Part of a small language model's weights: width 512, MLP 1344 SwiGLU.
Each number is 128 + 24 x the weight over its row's rms, rounded and kept within 0 to 255. Layers, rows and columns count from 0. The size above them is the row's rms in percent of the matrix's.

# layer 2 MLP gate, 1344x512, rms 0.058, rows 1225-1255, columns 480-511
size [ 89 102  92 101  99  92 100  92 100  97  93  91 103 104  92  97  94  94  95  94 101 103  97  96 100  92  99  94  99 102  90]
[[ 89 140 102 160 116 171 116 162 129 118 118 133 151 108 114 171 122 146 133 112 133 154 120 159 147 146 153 104 134 155 103 132]
 [176 103 144 130 133 115 158 114 116 102 129 151 120  78 119 128 122 140 203 110 141 122 151 112 113 129 110 160 148 121 160 128]
 [169 133 133 151 120 129 111 169 182 119 118  94 128 132  80 114 117 121 135 142 158 122 107 126 110 106 115 162 112 132 199 108]
 [139 100 176 105 153 142 129 165 109 100 121 128 108 105 116 112  91 185 134 126 145 141 145  84 186  91 155 144 105  87 121 139]
 [118 142 114 107 127  67 146 119 144 121 144 128 115 138 150 115 141 170 113 110 134 123 169 164 138 161 101 136 129 134 127 110]
 [111 168 156 133  98 102 164 163 148 139 139 134 154 121 130 144  96 130 131  95 128 143 135 186 134 129 174 107 134 102  91 142]
 [142 146 138 133 114 157 135 126 136 141 109 105 126 133 111 150 140 169 131 117 121 155 135 121 140 117 177 164 132 154 110 154]
 [179 121 138 159 102 146 149 128 120 115 130 109 111 129 134 141 148 147 130 166 146 139 159 121 123 136  71 159 138 126  90  98]
 [169 172 100 139 173  92 121 114 111  84 142 130  87 147 120  99  87 109 133 109 127 153 122 134 123  98 143 103 115  98  97 110]
 [ 98  80 127 135 155 121 147 111 150 126 120 108 149 193  89 117 115 161 109 169 108 143 119 146  95 166 133 130 130  96 133 110]
 [164 110 108 162 108 136 154 133 142 132 125 116 154 180 119 139  91 105 127 133 128 127 110 138 115 135 138 113 152 140 118 133]
 [139  89 152 148 151 146 117 176 110 136 178 117 123 148 137 115 161 112 143 109 115 126  69 138 101 135  92 143 135 133  94 119]
 [129 101  91 185 107 108 112 168 135 146 123 151 142  96 127 125 100 122 148 166 163 162 127 125 118 112 112 144 111 146 120 165]
 [160 100 136 111 164 136 199 128 133 152 143 115 150 124 138 116 129 113 160 128 144 134 145 103 107 124 134 120 171 153 123  98]
 [144 127  98 121 129  82  91 146 108 138 162  88 114 129  91  98 137 115 157 155 157 157 135 108 113  86 125 114 142 138 157 115]
 [131 127 140 134 142 165  91 143 102 150 142 116 139 123  97 148 138 118 143 129 129 154 138 141 138 113 167 148 132  97 124 133]
 [164 106 116 148  94 190 142 110 122 139 110 139 116 148 129 136 138 138 151 154 147 139 126 138 152 155 142  79 160 120 133 115]
 [117 143 172 117  83 104 137 124 169 151 119 144  99 127  91 123 113 114 129 121 113 111 146 173 179  74 124 172  88 126 140 113]
 [122 115 117  94 116 101 155 101  97 144  80 135 114  88 132 120 122 129 130 133  95 128  89  97 156 121 111 132 127 134 128 106]
 [199 123 124 131 156 136  99 155 164 100 152 146 159 136 142 146  95 118 143  83 180 132 144 130 154 118 146 132 151 105  90 139]
 [158 109  76 148 132 115 118 130 116 155 155 128 146 113 140 107 129 161 138 101 160 131 107 123 121 111 144 118 108 134 153 144]
 [101 148 133 125 128 129 126 134 128 105 137 144 143 135 120 171 135 149 134 104 115 111 102 100 129 129  85 116 145 112 119 149]
 [114 105 116 157 139 102 131 128  83 128  64 112 152 101  80 132 103 145 122 175 154 130 122 142 137  99 128 118 152 131 114 161]
 [160 106 121 138 120 118 165 118 130 157 147 116 151 164 166 125 125  90 115 145 135 130 114 162 155 138 111 181 114 136 155 122]
 [114 159 121 131 109 145  81 129 135 133 136 165 112 139 171 136  81 121 129 142  99  85 123 119 107 154 134  92 146 143  88 154]
 [117 152  98 118 155  85 123 153 115  74 175 122 121 112 141 107 129  90  80 139 117 121 129  78 128 139 138 127  86 167 129 125]
 [ 76 139 133 128 114 122 110 148 122 116 116 108 109 133 115  69  96 115 123 145 139 152 115 109 141 131  95 129 112 176 108  93]
 [118 136 135 142 122 155 153  84 133 136 129 162  96 116 117 130 130 108 149 128 121 143 138 182 143 150  99 169 132 125 113 101]
 [112 135 125 153 159 164  96 125  99 155 139 124 120 137  91  90  75 171 142  71 160 157 117 110 127 102 109 122 146 115 145 143]
 [154 131 126 127  86  98 131 116 155 119  93 124 134 101 160  99  87 110 128 130 161 112  94 137 155 103 110 133 104 117 123 116]
 [101 138 128 137 126 114 129 115 158 141 101 111 115 121 146 150 101 146 121 157  88 176 151  93 132 117 142  99 138 121 104 113]]
# layer 2 MLP up, 1344x512, rms 0.0575, rows 1225-1255, columns 480-511
size [ 95 101  96 104 109  96  97  95  89 104  90  95 101 103  85  93 105  95  88  94  94 109  95  92  94  87 104  88 103 122  90]
[[132 125  79 115 162 122 125 137  95 127 137 127  99  87 146 144 121 158 163 161 146 107 125 138 136 147 126  97 102  99  70 158]
 [165 101 140 128 136 142 148  82 166 117 129 168 140 100 149  82  89 143  85 142  88 116 125 121 145 136 132 136 125 104 120 116]
 [111 186 134 170 148 164 134 101 115 136 135 146 154 177  91 129 104 152 100 132 147 137  68 150  93 106  85 106 113 137 120 136]
 [ 93  83 128 152 129 133  95 173 127 162 120 106 131 109 134 158 150 135 160 130 143 124 146  95 122 105 113 142 133 107  76 109]
 [123 192 115 116 148  76 113 100 109 100 124 151 154 166 126 130 120 124 130 109 148 115 119 124  92 162 141 137 130 102 125 128]
 [139 128 147  99 158 133 124 117  94 111 150  82 133 153 145 130 178 138 110 127 131 103 121 124 109  83  86 154 138 120 149 105]
 [ 93 125 106 108  88  97 114 125 116 165  94 147 104 166 141 153 144 109 107 112 113 126 109 166 151 147  78 140 179  99 111 109]
 [177 188 112 115 169  76 113 129 174 144  98 121 175 123  95 165 115 119 110 124 157 145 151 111  69 135 174 129 112 107 129 150]
 [126 119 132 136 132 152 140 129 117 123 109 159 151 152 117 158 142 137 105 141  90 131 157 144 128 149  96 122 146 128 160  92]
 [145 107 155 116 155 126 105  77 149 138  97 129 148 189 135 117 123 163 132 147  58 160 166  89 117 148 167 152 132 103 144 124]
 [159 101 128 137 127 150 217 142 153  97 142 157 169 115 168 106  92 114 143 134 144 126 164 112 180 140 109 174 150 104  92 139]
 [141 144 136  82 126 137  94 135 117  89 112 154  91 140 138 123 123 106 118 152 139 107 173 155 157  89 123 118  81 110 120 141]
 [144 128  91 125 137 155 125 150  86  89 128 149 121 119 116 159 163 120 116  95 136 111 134 122 172 138 161 129 101 133 105 127]
 [141 130 168 100 119 131 143  83 114 103 116 130 150 146 138 154 135 176 146 121  98 100 142 134 159 135 121 135 108 128 158  87]
 [113 155 130 106  89 121 113 145 106 146 122 154  66 142 110 124 129  89 105 154 108 160 110 114 115 112 147 126 103 162 147 138]
 [ 87 121 102 123 129 119  95 155 140 154 111 102  88 133 115 118 149 122 122 111 144 137 123 146 106 148 152 141 100  89 113 108]
 [119 120 145  81 130 101 113 177 159  70 124 126 148 146 118 136 145 124 124 134 115 162 107 133 120 153 126  82 141 165 110 130]
 [138 133 122 128 129  86 128 145 156 191 116 111 130 149 120 105 168 102 100 121 149 148 101  93 130 118 160 100 155 118 120 183]
 [113 114 141 158 112 122  71 150 145 180  84 143 121 165 123 138  89 130 119 113 116 121 190 137 131 156 103 152 163 166 123 133]
 [157 155 125 137  88 114 146  97 125 112 120 111 113  90 116 129 196 163 113  77 112 118 125 144 110 129 125 171 102 137 132 155]
 [ 86 199 144 116 126 150 107 147 145 123 147 140 116 125  92 144 107 187 112 118 134 160 125 145  99 155  90 144 135 110 166 118]
 [129 138 109 170 157  91 129 135 160 150 153 118 185 123 168 119 118 132 176 124 104 113  70 158 153 101 122  79 140 135 169 114]
 [ 94 112 161 118 133 163 139 129 131 132 112  78 141 125 143 137 164 120 141 126 160  74 147 114 122 158 100 134 103 101  78 140]
 [168 121 118 135  97  94 100 109  96 115 149  87 108  99 115 135 145 137 159 128 153 104 100 105  78 110  98 125 122 108  98 184]
 [152 128 114 162 101 106  63 142 106 118 119 168  92 116 130 134  91 114 146 150 102 160 130 118 109  81 178 116  81 111 121 100]
 [160 118 120 140 128 126 135 185  85 103 130 145 117  81 121  80 139 145 148  97 116 146 108 132 169 136 153 125 108 182 142 145]
 [140 168 114 157 152 146  97 138 124 113 109 137 149 102 136  90  94 135 126 172  77 149 203  65 106 101 140 181 131 168 113 143]
 [108  97 171 113 134 112 152 124 112 148  74 122 108 126 121 159 124 138 103  84  97 128 120 133 122 101 165 134  82 146  93 156]
 [156 150 120 140 149 102 142 149 147 107 129 139 157 155 113 156 128 128 118 127 142 150 114 110  66 139 118 102 118 119 137 112]
 [110 142 132 154 123 138  97 166 134 129 160 156 152 143 164 153 157 126 119  96 135 129 118 111  97 110 110 142 120 143 144 125]
 [104 177 155 120 113 156 131  89 142 108 153 130 123 127  91 138 128 119 131 142 157 121 125 149 108 135 143 124 129 106 150  86]]
# layer 2 MLP down (transposed), 1344x512, rms 0.0693, rows 1225-1255, columns 480-511
size [ 93  99  95 100 104 101  92 103  97  98  97  97 100 102  95 104 100  92  95  95  97 102 107  92  93  89  99  96  92 103 101]
[[135 158  99 107 171  92 116 102 125 122 138 119 121 131 151 137  75 122 143 130 111 113 149  92  89 152 150 124  99 119 149 131]
 [116 109 104 162 123 154 130 124 128 120 126 135 159 134 132 118  82 130 144 123 103 133 147 158 120 149 135 140 141 133 144  77]
 [123 119  82 151 143 110  93 122 108 124 107 164 116 105 144 134 144 137 137 105  79 161 146 102 106 131 130  90 125 164 114 101]
 [ 94 124 160  91 118 131 119 162 149  90 125  91 124 113  85 121 154 100 132 139 147 136 130 113 111  97 167 142 161 123 125 121]
 [134 117 101 158 191 126 128 137 135 138 162  86 148 124 139 171  84 115  97 143  92 130 122 109 150 112 135 154 140 116 163 116]
 [117 144  89 106  97 125 158 131 132 109 108 138  94 161 101 110 134 156 156 166 129 168 109 102 107 101 120 115  97 153 129 178]
 [114 150 117 117 152  65  88 133 149 135 114 141 101 108 152 104 135 146 133 140 134  98 135  94  89 101 146  94 112 166 139 153]
 [133  83 135 162 132  97  73 116 139 111  98 164  88 115 101 104 108 130 103 168 153 124 176 102 105 145 129 116 114 137 125 123]
 [121 136 109 104 106 118 171  94 135 132 167 110 124 119 112 139  83 119 113 129  73  85 101 108 154 127 138 109 108  97 128  94]
 [168 158 161 155  70 109  83 116 130 189 134 146 126 148  94 119 149 126 155 150 168 148 160 133 105 124 132  89 158 108 137 102]
 [134 142 131 102 127 141 169 141 134 128 151  93 127 113 152 115 135 140 139 117 172 149 105 149 122 123 134  93  91 173  99 134]
 [195 102 131 179 110 109 152 165 114 107 133 150 129 113 142 154  83 108 191 125 112 103 116 135 154 149 116 110 129 109 139 140]
 [102 135 130 146 174 104 130 116 159 130 152 119 103 137  93 163 101 129 132 101 149 101 144 120 127 126 150 114 110 137 115 132]
 [110 154 163  87 135 114 140 172 166 156 148 123 134  96 113 139 112 139 126 129 121 113 128  75 169 125  96  99 111 125 130 125]
 [160 106 152 191 109 109 106 134 123  98 125 134 157 113 146 154 119 145 128 123 139 104  72 109 111 161 161 114 144 125 169 126]
 [147 157 107  74 120 131 165 106 129  89 111  97 123 107 114 156 154  66 117 104 156 168 135 120  95 135 140 125 111 135 137 116]
 [176 161 137 101 160 124  76 116 128 113 161 136 141 132 157 137 169 145 137 125 106 124 140 136 135 150 126  83  90 149 130 139]
 [115 136 167 143 168 131 144 123  99 116 108 133  71  90  58 127  94 123 169  70 137 146  99 143 177 132 139 120  82  85 156 119]
 [121 119  96  99 158 109 116 116 127  92 115 159 106 112 110 154 136 158 146 134 104 149 116 106  63 170  99  89 104 122 150 142]
 [159 158 137 132 151 108 149 148 143 149 114 183 175 135  59 126 103  83 133 121 110 128 119 177 142 119 144 171 155 115 152 112]
 [ 99 105  99 101 124 106 113 121 122  88 126  87 140 123 125 103 167 140 129 184 115 133 115 105 137 142 150 162  67 115 144 142]
 [145 155 107  91 139 127 118 125 118 137 120 123 119 155 121 166 185 140 114  95 145 147  83 108 154 169  85 156 166 108 136 117]
 [144  93 137 139 142 158 128 119 131  92 148 135 118 114 112 117 150  75 118 123 141 133 144 107 136  78 127 117 136 157 154 101]
 [126 150 131 161 109 125 149 153 126 123 133 130 137 145 130 123 137  95 123 160 142 139 133 134  94 141 117 137 117 164 103 141]
 [148 169 152 128  91 172 141 102 117 114  94 131 158 114 119 117 165 173 122 147 136 109 111 108 157 116 131 156 133 150 106 103]
 [135 155 188  96 103 162 109 117  96 155 132 103 173 131  96 154 135  66 148 124 137 171 133 132 168 112 159 139 120  92 185 113]
 [124 122 141 148 100 162 117  65 146 123 138 137 123 125 108 130 156 142 120 129 141 143 152 160  85 129 122 146 148 124 109 128]
 [105 134 127 143 118 104 126 114 106 146 127 116 101  71 142 122 140 138 113  83 164 168 130 108 153 179 138  90 117 134 110 103]
 [ 96 100  81 109 139 121 124 124 106 130  80 109 151 133 151 128 105 156 129  96 160 168 111 168 104  80 118 111 149 112 148 130]
 [126 139  93 139 147 133 139 120 150 129 145 112 169 156 130 140 119 146 114  91  69 100 110 122 168 144 110  89 170 140  90  68]
 [161 111 126 149 113 153 166 138 146 159 156 114 124 135 140  95 135 122 106 133 141 115 131 108  84 128 103 128 170 118 144 147]]